python train.py --vocab_size=2048 --norm_eps=1e-06 --positions="learned+rope" --qk_norm=false --tie_word_embeddings=true --parallel_block=false --learning_rate=0.00655 --lr_mult_o=0.949 --max_grad_norm=1.0 --warmup_steps=200 --max_seq_len=384 --train_tokens=144100000
Each number is 500 + 25 x the weight over its row's rms, rounded and kept within 0 to 999. Layers, rows and columns count from 0. Numbers have three digits each. The size before them is the row's rms in percent of the matrix's.

# v: layer 12 attention value, 128x128, rms 0.056, rows 3-55, columns 0-127
# o: layer 12 attention output (transposed), 128x128, rms 0.0696, rows 3-54, columns 0-127
v3 099:505503549524488499473531501511495517517495535466519477477520502492457543508500537471528505480470481510456518469520516519530536473506492539525512517516519496482476517484506466488448493513517509519494485529546531492502483486486528468539526508501456503530523463449517504489501531485526497522534515518486514541532508486519508490439505505439469499487482489553530500475543487460506528516455
o3 106:486465525527505514490469462490445516529514480469487499510502470482504511522501507497486483514507472509492485492475560538531521535498481447520503523513466436488462507510480532479465534506493484510504507489473471472518479476473470462472499502508508497525455490496520497516496521509450551557500467563514513478484478499504470482507481502474507507532518495440471492489505509520517528540541
v4 076:492515517524498528539499517497506458459507519576498497488503489460513523526427482493526507506523519555493501464424537477495509506474466497509476531486486510534506521460498493476454492509495499494522472484513507479499509539507501490489546458516529482521496503484502480498499534519479510476485466497495469491547507520495548506486494548504491543537538497500492517520497540503494522502447
o4 072:517497498451479553531476459487518549514526515511456443470475490517513502493520448499520502513503480521521477476503445488504485474496482527469504509504488529522495505515517508466511562471492470504512464520512467507540517521492511491494522505485533532514534535501494430511534509537499478553505475485506516513545474484499525457487496488499462499516515478486481498480514489543469492468535
v5 076:519504521500543516500498489502470486482545486507509496543480509509497441553478512509505494471487438488509514551541509522504527442520476486511498492518488484486519527458495446459542507471500516505558485453527535513533482525493514529495483552491521466491468481487540520486493510520522536485485499442524496519485516462512483503515513538496519473495518510523485518502505534523498513487535
o5 072:506534478498499564470474489502518493480496428518520494523527512524484498466492510518463519479522485493524462529514520479526506520452508501488501509490472444512495473470504542485546523515480464502523516503510529522457473474476530553479500543493488442499514526458524451526509480516521494507510489501512501504478534507499479494488548502515541511496524545548500504538484508523527505486488
v6 093:499478464494501526516532528497500531474576527532495477460483457490491496484500526520505515498522479480510463543494500486537522438515507523485491495520457503501483504557514464497489483510490529522479511494481508549508479443484533528477483494494491477487480487513515530523495458496498541458486505503509552495491545495543525552514510466469504518501504560527487507488518487499468501535500
o6 093:495528559500507508491513517522473544464526473447490475479490499564493514482514527490450526496467518478466502506509510474514543518480530493484508526545479482523494518463479431503522494519531520529504513509473579530501501487505497514493500497482526471499466466500504507496510485500522550504490459490479513462495468519448523499485489527512550515478478482527508530507528507485513527506475
v7 098:514457498445519484515473461540526482526472513518522519438498485527484535516525487476507515457501501473485477496502494539465515494507531455506528507563531470525510531535481467495509515519538561472501479515483488491478476518505528482547471477477507551521504480490512523511519534508472490500477507491499486529521491525515506470513464517506533451449456495487502489485506507485471490495475
o7 099:447472459521493506546505508471475452507543494488495484462497506487471500529491538500473421480496531488483544558457511512486501514502493469503519511518555459476530482516441488519473504509497481460504493538495517493527499490502528452468466492524508493495513494519500499500475489512469512508516521479523476513481471506494518503494501484476438467465512496543502474486478477495515495494452
v8 085:502476481510484480487451465509500495554491526533512515472509509480512468494485460492519532547492542535500444500457488499509501541481477490459536499469506543506529494528520499514499489497496478500535489537515466511483473514490472493520491508447504467528509483514529481524490533488449476529512516474510486476489461509513500560512496533494458470490496446515534482482550503494547482489475
o8 083:511504470521520481544513500471490469475527529509489458507532521483534489509505501487541445470519502494470515482462486509519439524471446509520510500483498533500499511564475499531493466495486488498489469523503518470498531514481465513543484467516509540476485492484547505459534516537510496472512549523522510487558499491505519441517497479512509546522498496466529492515458511521503497489516
v9 081:525513452509513532499483486509523499483502485479509457491505515505519549504523517493476509517542488471541500458520497468477515510486456505515515481539494512457535497499496501489514521488511487476485540500484461498479537505560513530491566498461527507485518494527455552497505475517497526484492481557544473520517526511550460488507445529534501472527485533506480508518484517480531474485514
o9 084:518493487463507515487525502499501510505474470536541494509448484517458514498505522445485548515469497551475527510494483513504455467467464525475479519518524482484533493469486475564511507496485484495473493509454481483535482524514514494492503549497460526471478509543522533517451473476506477537475533460498480491510484524538494516519517484472492456465476493488499513523497457487473510506471
v10 089:485489541494477482498497539482509508541528476493499471494527516487520487484521521507507485519490519510527518479535499499531501478479528468459502486513526467480509525494506492513464523527481486505491491485482488456473449407473542458480481475544486524450477479507493484512474545505469527459489481472505472518487542481484532517472540459510505464535474506534532495486505467499524474475510
o10 083:520511519459502473509512457526479519523521525456478529518471477511490502491483478497492497505515545472522503503529501486495517536516481516553467501504488461540489566523512460518522539532487502503520512490535517498498482489471500513537496509524518527503496457466487519491478523499481507525497485494498516447483539500509486461520500459474562498481523519530502565512487551456526456526517
v11 087:534482470481487485512471486527507519517493522466509504504543494483486511524458477515507520498486448493524469493513483514515497490521482510498494502493507491567535464513425505505511506526466509460489539493527461491526533487432516514519492509501491548510470515482492485504511513515500520490473524534516494527496525494546504479452519529505541418503481482544514484465516534525507474473511
o11 085:505498496499509498517509487461539468493484480480495494508483487481457493503528476476469478525523484473529519510478517454522508559509503464507538495518517517515545508473440462533531514487479481504525532497482474504554467508483522504509436519543470559461479526511489508507511490495525495467476504517522496467497531522512473490452564495509479479470495483542517531487494487534522506516488
v12 103:563486467523458484495504512516483500515482474513445529447502470498541487526515507461505516491532496527510506430501486465482493515563461503462506487466535546495488516469485486505508491502525522490494479501532462454485452462509509503520508554501490511529490515514495528508488514496524490484481498460491495502519512514488502530563512535504521475525512521474522463498506538503508495541516
o12 101:518492416518496493538469541496534502483538468484515472531481522483463512506488481495496483517523533499474518504495489510513496506483487493498476477485483514532502524495490515513449507513453513546465470520508500539539493517495495511486533559531492525485495495524500533483522512554503471485506524501498514513505499516485507554538507477504525530486511479465552447532448513527546478518530
v13 089:522471473456477484459534555502483480526474451487506504494538515503488496509528473547460493537456473510501510500511507447542510474473467515486512488475475520503471482497530494497529506534465487537466525522515462519449458523520466514487513474521512495473492454527481486495493467479498486497528504471509505453539495527565489495529461517495518484470499482488506504523490518513530482499495
o13 084:501571520469513477482533522493491493527504520522555538477491460525507529478458511498532501516493498490472507496480496516489469519481482543478483472533531496514545499513534492492491518481477474537490551508516503527520459465493501514521494513509488511464487468541505528523492486508482504447498480515536473493508511510505507501553523523510461494548451455511562508543484495515480541484493
v14 081:470552497489498532523508527528507508481509519493449545495490507498498541517430439518467513514537487478528535463525516534501515519528532507480527520538503526482520500494504479518535489474476523501497462496499493505507541543519543476503521518459533526522519536541504478521533500505518516481479511495494490510475486508517481457494503486565521486516543527501497467519495527525497482549499
o14 080:514476464519497512552480521502486503495484455530551478473451496517446529511522480540506549493463509524513498503501496476470496483499454496475516458494503504505513486482484485497508464504504508497474500513457483518466521500515516476470477549507514546500532522516505506490501504505530490456480515464468457551495470497532480491463542498530458494499487502543496522482523508546430490480497
v15 080:519515493469505493471492541481513537452515533533535508477514481524510496519466514497525477503498497500450520501477526449496467496517529522524520517518486491452487493501513517522511483503515525507521464477467480509483532540499560474534536461504495487503451494503550543483470513491480521503507477487530490476512527522513450466495526490531454530481469505468511540532431489500491505520509
o15 078:480486500476470519491490523550486487534491475514518487489518488494504505515539474515507461529463496465492504506523456481493480512508477458491465537480489433532513515522485498483501515461479494466517482497492531583493525524533505481532502481494473496461503500515514480528460502491500535513548466482496462534506494512462528484497481522472526466456459487496505521500518528496429483471495
v16 087:448459515502519506546550505470494494471452526477477497483496502502496558512496501492526494489475515498505501478470516522496517469489517457505509514501514500454513449550506461472534515487505473490541495494515500513521499461530477551471533539506557511511511526529505478499482549458472503499463503472514461469501465455502501501486474488506500452525490520507494518498457479539468511501490
o16 085:478531484535513532489551517447512510481489502491481520499497487542445481478484472506524483510476569521529497531511532474518486491484454531530501468509504521506509504493565507496494518502506514479502497539444531461485524517543525468496501524520489508500523482473480488530472482534500510510526491487549489491537472495485520479469499518503492491502502508522472517499502446547486460550541
v17 081:455496493473530473515476506440522485460467512518514527484516504506498495529503507521501545527506479535509562522495485551475556499504488484503517494524509512537458498494512468541462495487509481520523551474485457508479511490493468483528498454482532503473489520497534526491485492471542514478494467530539504556535531485489509538528495517518553478511503476504519527513520476479508479482491
o17 078:520547472471511477507533490507502507536477525470505503519483516483511526492493486500483484481467515515503500475495458481520511470501505480530485454497507523459513462457485456539517535517441457475519530514487515504495496514527536494479498493474470532512488483471541488492510533486478548497443495524494516460529528524508497458522505465550503434481495509488501493523539504508516551457512
v18 095:504485491531530476480481548491433501514498502504530494583468543496532505513494497516500466536488496495510488474506468506467527474475503535457507501513490490498487532495498500431550502473498505464502492483520504514507519524525485528503462527528462526464537454522491497493494445506525504514482526507515493483477527468486507494472531511507523550532523497482519531529529514510514507550483
o18 097:532512530497503553501450477513507497511512513547472519527537508528493535486476516538486529488507455508474497480578510521501469512493509576551535492526472490514523484486497505444494451488483472560504477463476490484467479510492534505486536497473531515492492507526484499486496514457475471477501526517500506492464478492546494531507516517485526505531509495485470499508511521482526504488480
v19 093:429501465533518483466517525461483538531483514516481495460462497526473460509488484495489532467455493508509511540491519549542494515500496489497530504532479512555506480487536522526525475514517490531489527522508510528503495502462504506504522485527499502488480474481518456496511485479509471509450488513482498501491513523444507517533488581454475497522523486514514489491498460542535500513488
o19 093:495514563495545495486510497489511463498516517464491483437509498482531506516526492526489445506496539505504471474457556513460504462512521523501492480499499496461506518486492483505489442480496460524498525515491511488462508481499494512507498522483494525547505449459490512483583474497488526495506504536489526524550550505506485530519496497522522542478499495491472501494489501551530496478511
v20 080:511518501496513520488520494494508558485491477529516481539489528495494458481527501478519511498547546504459505500454498515478509529533503526542510503496487470496499541464478513531466504501450501438527497463471494473526534494463508522525516458499491513467500517505473488503536511511523488500548539507478499475446500540452518545528533508528478541520522475497528503526478481497526528506516
o20 076:506488494498492471518469469532523484525505546552476484506505526502506418501520500526531508529504475514531437475530458503531541466523492488468479510482488497524526477549491485499514465509462529515528503486483483524501492505531519557509507476483489487509501512521474516466487541488527533482516503524482499523490520455514524478480494485490516502472464537479494483465547521461534463505516
v21 088:493522522502517537483504510482460505452535495461492492527478529443510438526462506446510491537491496510530510494484521472488514477476441491519517466481517453501515553500492538484513512459514480484468496520500502497505505514491483474534505516467521494464490528556513477481492540527478508464494504515484487442548523527464506523477503470516546523479519496502503521493516504492519538511487
o21 089:571531531473488501487467477489526518549504523531521532507540548509499530493470496490577539477508522492512483504486494485521490472510506531518488533490464520486534463479480482514524480481521479484487521481516475536526487480501475520507502524481511474544520518470499479518493505539498468524547509505468496521476477508468481464532524508501516475493492451514496496499542517538486495484567
v22 085:570490505461470506508488488493508489502526499457549507494524507465518556495534511512499486474543465479494479520451509466526476504513507501514546535505511506545487492509424506473472502533473528527476483521535470517454520501508522443474510506516500502521514457474506468510525531523497521513556494515513476476511479468523491498508517529483487500513514509467510526529476495520508514495543
o22 084:520488477524493498526494498494497496487549530452537478528459483437526523477542501444510506525491480468495501489517476543500513509490470449490497481511550517527500491516493522505519527515553475549539467507517502511530484491506506486507454485520483528467485552515468530503469485480518498485514485492537471524499435480503511500527471489464496494481528500515516552535494493511522488467515
v23 088:488454508497489501519527483468475493460492528471515532503518494505503514474521498469509499509478515452523465496490484500521490519497502471536480509517518513478494437506489534480532516470512459426514484517491455484533468519492541530515504489502516489506502484450468503520532533477500494520498525523520525548460562504506500496484487502502548487444473509542506479475480526462507558502501
o23 089:482473508514488511488479485531486498497511501516467496485506471516459449513515507490519480481515513497518546531516510520539524514508479497495574493486485495503459471467491503499486486470523523473518492516497555499582468546518514508495445516530433521501494519491524498511456472552500523512485537512523468504476523496515478486516488488535500487440491475486514496462496446490492476498499
v24 109:523461488479488475490485490470454518502513495472531504494489495450535496525500515466502502537503471502473443474481484531503476501524473460506538481489519529524515492516526512564457509501459459514529539428533487464487501487533477525486544453491514495497508499518530480486532493496473486503490491529511486478539500507521531551535508488504503501525530486510512508513532496514552483457497
o24 114:537534463448509506479494475470513517500518559465537500508476536493523461472519516474499505491532495504517497486480445501521482477495505510521521509495500525548484510517490480539540482492485477515511512500511459472466495485545479528536485515500490573510472508508507521494494506537477472472499500525484526458536537462509538478524486492497554484502499508480520524516474436525533491500526
v25 080:476514482547486475471506522515539500466497502482486495524510455482463476496469512560485497493471489502518495459568499548509494447490518475490466532520517507539462478500552493500526495494482487521497497465498515509524508489516505463495478501492479480519471505475506468481491474544522450481500496511490561494513476456483465495501541501480516538460478521481475470515504462535488476530472
o25 073:490484487491516496446492529522503504542538457467532485484526486493494521542505520496477543467484515501485495499507530508435523508528525510537511478500498522502464516470515494490560482497469476518493515473495531511486530501469511437488542489463497484541520503513501490486532481511513472470483434504491515504481567500499488523510517510523511546541526524501467506479533489501497548513533
v26 086:537512500505501457550497549514475483526516457484533462533487485463468472530480468485517517492502454487462452452533455510519519498524494511482511513499516494481504463486496515522506527495512479549464523504491486444520474504499543489488498525522523511519488522536530527515497497484506472459479516511494497422506519486461497526537485468480466477525499521514530518521509502473521513474484
o26 085:542521491469504500505496507496486529496490529494505537545515507489495442489481484486492513482466531503504479543477509478509503489496502491488465495541520466548473504477481498509502441543529483551444509493521467481504548482493525496509483508526499537508472499529502456520492492514530476525510493529528528480505553538469492533501525518503563514538528443515495523521486508507513519552521
v27 076:491459483520519507521508496454483493506525496501481537550497453480500463508527532504467525519492492508491503466491536531472446513525511448473458496484515469510453510531513506503551533522495489535500500489493486523481493499514496509549494542487474526539492493476472520455501496468471486466458520508462469514509502524488537473511482518499481477550531544484526509502482562519489505476515
o27 076:497554488530470528500468473473527504482508484485500542497507512483438539529501498482462472483474502531514509542518481470481482508485522505510456516483495548487483507501530469516515485495500510518469494496492553499465453486483521493543481526438463501490525512520488527528508498508502462507500488495464545551522526514448516523479486473523479521505538464505501452493510487501538469494464
v28 091:487500458555521539472522478493494454490471492485503528472508459499489510493512502509483510485507497480550497538493498511500478518506525500538467506541480532517504495501460525481546526512521490495517486490511479516482529491448511515517518534477497481485524489488517481492495511564456519514511562522487498538485433499521510477555453526511487520475452522513459465505455499493469525491505
o28 094:489500503557487490474511506476509491519510492469529481479504474501495548536504514483468487513508524518505509504489581560498531478546505468480523491493503533498539513482489477494514445492497537475553463545469512513524495502485515500489497493513478473451551545489538505477485452502506471495534509486496506525487485475480474531479519457515463530486505501468525509497521458477499493492460
v29 084:498485499536475531514523551496546540453494513515502544492498463498539517454514531487500508464534519524485440519503476496498531484466485504498476514500554472492510492537518500476507492484527520468517550485509482484489472530522521493521473518514552507501490485529506497474490504479473514528520441493510489479540555529507503489499510528522555500518503465511497512510545518505451543501502
o29 084:486468500476469530486458510506498558468538518519491511512494458499542487512538498513566519524487526493462500539527470484531484474468467498509553498525509493488517468476523455526479534503493499484506498506472547493559479461493521456445483495462494488546490485456472487514459530520503500486514538493511500494505485543495526509500496495515496509479471494515501474529530469489503508479472
v30 096:515472471548537493474520477516483498476535500508515524469502498498458487502513504504501466488528494543530466521493493568517523508508465486545433504502529506491537475475512526476480552497521479509505475485490499514496515461465462518475521547496502516515443503508480497514507520519474449477500522457497498467466471477535475514517519497479479492512506488520493447521522500540486456487532
o30 094:473466499557499489486496507474557476499508538479521503548521465504495438534503476474501517497520505501493482488463531489497496517504484481486490492500534522527500506502536516495572510509471522530498484510504542472493526479510503497509516541501497477524523505505564462470513456536543514507532519483484507467511521437549485473517510486522513551496510529520531497493504472526536483523514
v31 089:502459509474500477489491494506503483474557556496523471500558510521489512482495512534458494479475525514505512474503484508487488467489498501497479499537545506529442556514513518496494502513513501525471494518511507475455446503525526471507478518529476511526509433526534480508511502512527541476488490497478465515494507503468496509505542471473513516497515548514543533505450450530464522500496
o31 090:507519517504503501498447498516487499510567507439493506496510488522493539470459512503471503480448524453472567515475489514453498518501521496533470504488520512523474510443507513489520534474509465508509490473486512492488482493501520491476492480516513528562464491494500526513532500465469498549514453540499522485486481520497521503524450459481502524489502501508505550507527554475513494493505
v32 086:484495533478492548507520540494471515499533448521514480536514503505536467512497501493524527486523476519485533500520568496470521506447458537507508505501517498537537512516526503523478466547478481496534526495509484476483471464500514500491528480527512460489539485526493489502475476482523509548519456462489507490517544517529472492522483500526522536506543514504497525496488557507553472508493
o32 088:513559543425510494486494463504515549489493503523544499421458499498544512486505502491503551521523500466506500517516460494524503463441497532492470491503507511482516489509514544523484526490481475489534531462497470512497484480499499518469526536497530555493500479479503524545490525509488491531498540477523508483500515475490519523500531515461539527508513501484517498461498536496498505504505
v33 086:496494536467496456491483541518513500531531542509491492533471522533465506536537499480504507466509543514486540513525486515471499547473534519510447479483525466497500505501511511501498462547512476493479502494532501519522497528517453488548482529497473486467503507487504520481473499493500454479470470525486498505514500520484468542489497488441488509513569538516550476501537533500525522482496
o33 084:456516514488475460504505478480526500520511550529504526532501511491465491517472504532511509499499493477531521512518496501476506538484488503478521495472471515504466449513496523500484499483514479549476462504525466494481523475495497480506530522487533442523467464492523485536550521443493496550460525511492527461514521543503455512470494470478504505527511494468462441476488514525486551496489
v34 090:513509492430470483528471490501524533502431474499512439498507494484498549483497471492536502462581480518517478486478478477464539452490466476518534479474506534525523505485473475526463499517479541492494496458513484522498508509500510548499510482501476494520526486524513529509452494486503507510492449499469478491509513489480484531483535501513542484500483504486510511484516475481545481508488
o34 091:510498472495527541517521482457481498477503523481503424492482521473539478454481513469496499479481505467538512521521459513495515506479444489523490497501514482470544478491483482516473518496456478524495526487490484501522552525521496465492483474530502478490504507507499497503500546499485481513494476472532490452525455502520525510517518536473526471473462547513559512503491501514565524492532
v35 077:511506504549518484526435503515527461509521477489521465505518521481527483477509524535520485470503524488510592504511499506537508491518522475501488495535519492468519494533507516491497533499476485498501535470503507500485535494483476493483482448476496483506468493469478531464470499538537507486499470539432513472461525502494504415494517477497489503498517463480527512518511493523508465494513
o35 080:478518498514467487458488480504472488506490480470514528475493507482489488472513440472478531550506530522475500481536475491462518497519506482526517534490541508498521540531509483528538510478492447476476551469525505441512523518467482522508509524494517493512507519521527502514452509478527504488476481509489507514523500506505458524513505502533461470511507558500458518431476547479526510478518
v36 090:453532503446497482499518484483503496541468485494507499530486485518481511488485507504482516479516489507495486500498472467523475509533523490457500511463518543507498464466480498574518492498472506512502518530509538454535507485502492502497510511508498480544446488516534493523490531477473502495478528535510498461476509499531511576498437517516540492511484541511502513480469530478469491457448
o36 088:540539484516509481509565497505488523489432502511480486506431533518495464508525537504464458500501493494521544501473512519530481526538483540488490464481500517494472509497508488469502489526476489518522475494506490514517568504506490487497454498518498503521464512527484504523518518525504479514487493519536528554503521546481529512499497495554508503540470463544530537502490488520511460486483
v37 093:495521461522500509520503452484504529495510496475510517502501502476505492444504521474540492495520481509538473500508516491538512464488505433502513544521531471487541479520458509518480501473496473445508512540490451526459506499484534520481472489432531537474497479481467511470505520540460509502527557514481510524486512506506537518509509486480501489542515479518479482506508486468529495455475
o37 086:517524490532504486519507496478492487483523505492506471505508471501521502470506484453522506477536504515510492481504513514502493521512505499490507537511515483475479532522436437552532447561514503480489481500522529492522468538489534484527491540486481482523509543476476519472420473507563518525493509537493528488508511463512514473520506488531488478451536482524488532489509468483517490471509
v38 085:523513497476507486498494486529473477504476523440500497506502456485462476506507504509483502475499473477482468492498500524437524530505466536483511490485442483517489520504533525484537466484494547476466506524495476503491513484512485536525576538505511479489499468499447502487454519485474550549519511492508493466485527499491454480501466498555497494524480510523529512477529488504470520531524
o38 079:516493557496520530465465505505527489479466510547492500472493576490467492532487528505468510492501490509478483523504548500506493497455459484532453497492504501511522488493487540527506531473508512533503500527477469527502466503479493481520508489521485496445483486480510518499492518525504539452538553496475503524507456549518512541453527516476479490524457496479510528524537462494482494513501
v39 099:515447439494486488521510496505479501489484508460546546488522459485507518502459467502538563489507528492535515452483484495501489546523506547521534511516509497544490501519480508460515494520477550512460499525517470515461558536486504497524501474503444513557474472490516487507516503480486522491486509509492492506482480517497517499510537533494530505522515461503521479506531497521478479497460
o39 100:497475526539501545571468466443501503527542505482515466476504500469496512492495484499491483515501522499510490507468497498458488528544474457498516444503517539502539479505463466486503509493508513513489490516478505522504516533487533497519490457525515554496479519543511502492508510525473498453494514543487450510509499514482483543477470510517491473489508512482501468492469492568530498446488
v40 083:514512509535497476486486482464493509542495478533421506527530502496465465511534528516511519478498484493473531462517535502509485503516455516478495523521534507459500509496492515516473442500458468498516517508506539439569519490488499478498474484506505515489474483458516464508513527481523455524501490479499525506531493533454505483502457513519470475530474498504526435524498500501515509511506
o40 084:433528452521511512533517492506511515503430470488490539487481510481515499511538495538513519506523474522478472495504480502528493484510518471492478515503480500510472533520487502515493517482451490479502503484498472465507493466449451511525491514527501507507498485504487476475530529514507522492502507559527539569469577514513491504517485521480500526497497494470485469483498547514513488561528
v41 081:496512512518492556504498494459492470499464512509465563542471455503472501514483527512545463505486532487539488503551486508513475482481513485510507558537527500473501522502488481513497513533509539491469483477528500509480514501522512514532456488491525503520478488486460540509507498519521484510516551427535494542455516488485522492497521490539506501535480457522494486456514541483488498496505
o41 073:532495499512480533488468500478491489484491450510484490537499456481461509533473492520464507436548511517490539526552497523510517504551516531487483480499473435501505486538496483484525513519508506500480495501446507493503492500470547506501496507469509486530539485462489497470438501539488506477463494486526519508464525453517512500439503504528532505494544520506522459503499519498491503486484
v42 081:478478484512528508469508533533505515507502527514523493515475552494496497487494492473478528498534481496489546514478519570465528476510490496497503530503529522479494484537516474491547501493502545501456458501517464517493563537541435484504534514477499528532464523474486505489490552491488501507544447490514490460534461469504505493534467486474527517491499467517488503495497470494492495484483
o42 084:484482477556527517500507501487515491485521491492541528506521476511502498528486516555546522498470531524484483502491516511501502526465465510521490464516533501453524461502473514521538514499478476525518512487514467511491553467529478502470523491467525510514489515516515460510467529522523523500522521483484476522536456506487510511499448498483418448536488509499480468464511476551503504466505
v43 081:549434490451491502491469503543506509457504505455512460486517491536505455519531484471507505488523536552466508502483521516487473474511500523528502487492495494516499526525517509474482507528472531526527491503513479493453511483485435536488466489512468522501529465513530512527484484499562475475499497492476498517505460555502465535511502504510473512482486487510474492541470511518490486552507
o43 078:481516515506475458557479508468521478527529503457525529483527507480525480481467504510489484509501496492493519520478488522485516506506499482486484527453535548477534513527508536490486550501502519525525494471486489495459489532496550552471502470481543465480486486541487548465562531492512483477507457483499476490515479494488501488508508504447545520471469540461525466507488518510495505495497
v44 086:430465485524488546521538447499503507487498526495525510480500470527495496561515499514490473486504512491547487520524448473507514557486511463546536488494511490503528465471518489485517513470523543532496477471520514506509499474486513517474501544515514504492530491476508503540490519494528470522517525517494462484491495504517450485507481494515503487460488478520455489459555502515505473520553
o44 090:511469524557502500461518516488485500518507454494497504489507528488540503526483494492441506513526536522509503531458531509466528518555468487492511484454504455494558495508495521488461504503503530499527492533497542426484482497532478531484484510486492464505542496473515525513534469517492497492503568478525461489486487460504495499498518481519537495524522546491512536506518477496511481483500
v45 081:514503519497496503523479517525528533500512492472502480491499459493477521512487477516469482497536508511565485497509506481506459509542481468455487508548501505465501483534474526480530510515475473444552497518517465492520525507498512508447498539494518479466447511465480507523539484477494504460495477478484552498544461524505478476513472491513506558472488511497463518504531453493525486532495
o45 084:518489506495516507552528553502529561490491451476484487517490466519501491494502511501491551504463552472502502509537539489478508470515532473519519554486485515484493502524522505545506479485512473501489540498520547504531488507491479504481487532467470486465469506530516508464503450506550465467499506480497492492504518490480494526493505481467457474471486468528505505463537486505449527461476
v46 086:530470482510461515520528470522518514499492565509499512492541495476495516461492507507483509517499483536482483499490481495531446476506541468534515525472492494543490506479535545517486499500472486501537512450534433467496492535472501501466455502524540511485492508464538478475502501522499499514491470463459497464499481502502462546489501487528489506555477496504526471549478481469485489502495
o46 080:521551464469509491507479483533540487524566512452501476486489484481554463483518435526483523505490477520552535471519507461511487522513492470515541503485520507545463531512514498521506485498486535512504498506486488477512513480480547497520480462526491500510514495494510524485529495483494495474518500468481524480490519472485554479516451492502510540490475496490550514541530453512465506497505
v47 081:496486502542508500497485495504518493449520521470516536494533468546453506502496506516490505508513549516556534465512496508490492532522504505477503454500497480508458510426525529490485467489530516468513518540496494536494528483489496500497479539459501470467499512520500514461510502502524469474550527475513519495479528516470491465517505492509521527519469487470473530506483428557480495499517
o47 082:530468521511501479504502518526536505521536484500471487531524501484485517488477518478495513500501515481476510481534533492490472472532539465515443485455498560513527481532511490493488519500482511481486507510490496479493458523490514470477535517483512457507517505491521529450522474488484526480536516500483491536500517480517437536500487474576533489496513518475514523461564515468454494463496
v48 085:493523504500534477472469478477494526516539510485495504485501490482487452484472529539505525495461457484483488509531433501478500486492495481522536460462503531501518468503538509524422495475525482527494518498460518486532500515464522508520477519467530482534472551511472516530539505509507491469497489481445500479454501511475503497525501478516519502452463498496512506477499459527527493467470
o48 080:488501526497491511479498551527467467493486512483517477518514547493487467480534531506486477484492494492494493507450501475507534512483497522501487488523492472516526488499482463488514481499506477457478578456532509478497521519491473499491478494516449477551503477462560488474528519511524478495513536512448480492485547524465521492518485499527488500488472480572522527505477519465524510524536
v49 086:513492504494520454468510496495467519496497527500486516516504497495462502502546515504512499439450539495526533516462452512499497484503496485492501503496504531500546468513488493558460503529456519503453510530524463512461521484491492506489512500537490504479546488439483526458484488518498458497513528541490552488492531493495493524516450515512512501478469481483540432491496523511489492535494
o49 085:475527523542498463465551493519509468525486495480502501509509513498475479506529537546459500508559515502480551495532461591497521517511503496499511483459524509519557532501503487475511497466516509524485511531531486482480505508473516471510464499531520501506481483516485523487477512482523528486468513528503510493480499515489519509516497493500479467482485460479554485429490464494541508524513
v50 081:485479468476474548499482531513507496500469508483500510502517482473530485469465456505478525512552527510541491518477487524509485499507488509526491504557521536488480474502490518502533522552527530501483471497516473512507512456464524485523504511460467472533457491534505495493540518512495484521485505493483441460425497515472483498508546500500505483505485452466473520476454490498520466517527
o50 079:553493497516524508532451531474493486491515503487515458503482475498500495543480469483513503507460569456481527480504486478497510485521480473515484476503508487478498477514485467528530473483513519478482535477468540532538566490500513510485479497507505493481550504472522520473500468515478501478501497462528460498548511473454455502487503509504487526496466551487530520447485536499511478462504
v51 086:483530499540514503454455459537505499530525459477458520525476498507497473472481523507519493507500510470556485506480546496513519485464480493506566499542461480483471462517509487492508527511496454485494501490476487533520509519520467514512505534466504478505490542494524497493486503467473504467509537505527525512514510528520422464467453534534497459472505490498487504516484493510518500505537
o51 086:461482541546532492497519509509473432494480471513536488493486496491481520519481528495522492503508469483494493520540527510510459459482501518510506521507507535476498475539518497548510480501516472468518526532459540498491490500468489494549489494519487468462525497531501523513496452495532503511523538438451470543497558527517482476495528501527521461493501480519472472488478473508492485534510
v52 088:519548505480487502489488530543449520512510473515524529541558504511523503460521464449498470488529520531529516503482532456470459510516484548502474492470507523473496477459476492544538488502488510471533506523532502509486492517510472500458497546496502500526502543544538496517485473501511499502508494525531488465490520504500496496473543521526521468492505496461489497552479535532491460499502
o52 091:539511450493502480523501523502517489497502532511496482553501467487545518493524483498527516524514464470516497513519460490518456509482475527515502473499507533495507507503532545519480522509503553501505502458489474555522524487517477505496501545507528492482486549546476523504484489473504464479547503491491458513523492500534508506517544518541530495479486519466543487485491533547466429484486
v53 080:510491520514494501518505470430499499511475510451506483506516505503447514492496518543525538487558502493481515501470538479507480498491494514507531491530492496540454521550506458489521520528474513514478494526480543489525522483465493427515494502482499501509433508496510525463530504490500514516525481466475532495511539488487547517535483518466507486549496487533517498453487478490491497506459
o53 080:476523503499488537532507459530488514496465478478495463493484487494490477512523495480504462474503520505484515481477529504522540493504509472500456484516449490448484468524477455523557511517514453520468508511467487496534516497469500510506496469510529514546480483497529498488482496497483537476493455490513505571484486518465491490479440513466497501541550507531531498484546507521527504453511
v54 090:464487475494487451509501555490538526517529496516488496523455498479516475546499534508478477507503519515462449434487490494542526529500492505502443503503508478512489505521482483494517519485512479529506526476496525557520503446520485531474472483538488516489504475505516512494487474507483451480501538458498493538515565500499480537524508486500572530490518498493506504492524497513468523489505
o54 091:496503522485461492509512534503499529478474526511468559504538478492481501494442526501504490498490492504484482493562438487483499510512560531490534494513508514500511515475487456463513558470478491554515483542497538493491535500499513495488539521474534510517455475512458514545497514554536488499479480528513518482494517480483498473533499496520538531491493476531511517504513497487551508486500
v55 083:486478496513530533469467495504513531501478468506513506507527531481509536532481461466491512500495493464499540457497468568526535507502495518495494489519463485519512484506466507472449493500506495490547520505540552495506522471498487494502469493508476497481533486465508526444515471480532478506515537490475520517541490559530542474495426504485510545527475480515486529481510497482511522498514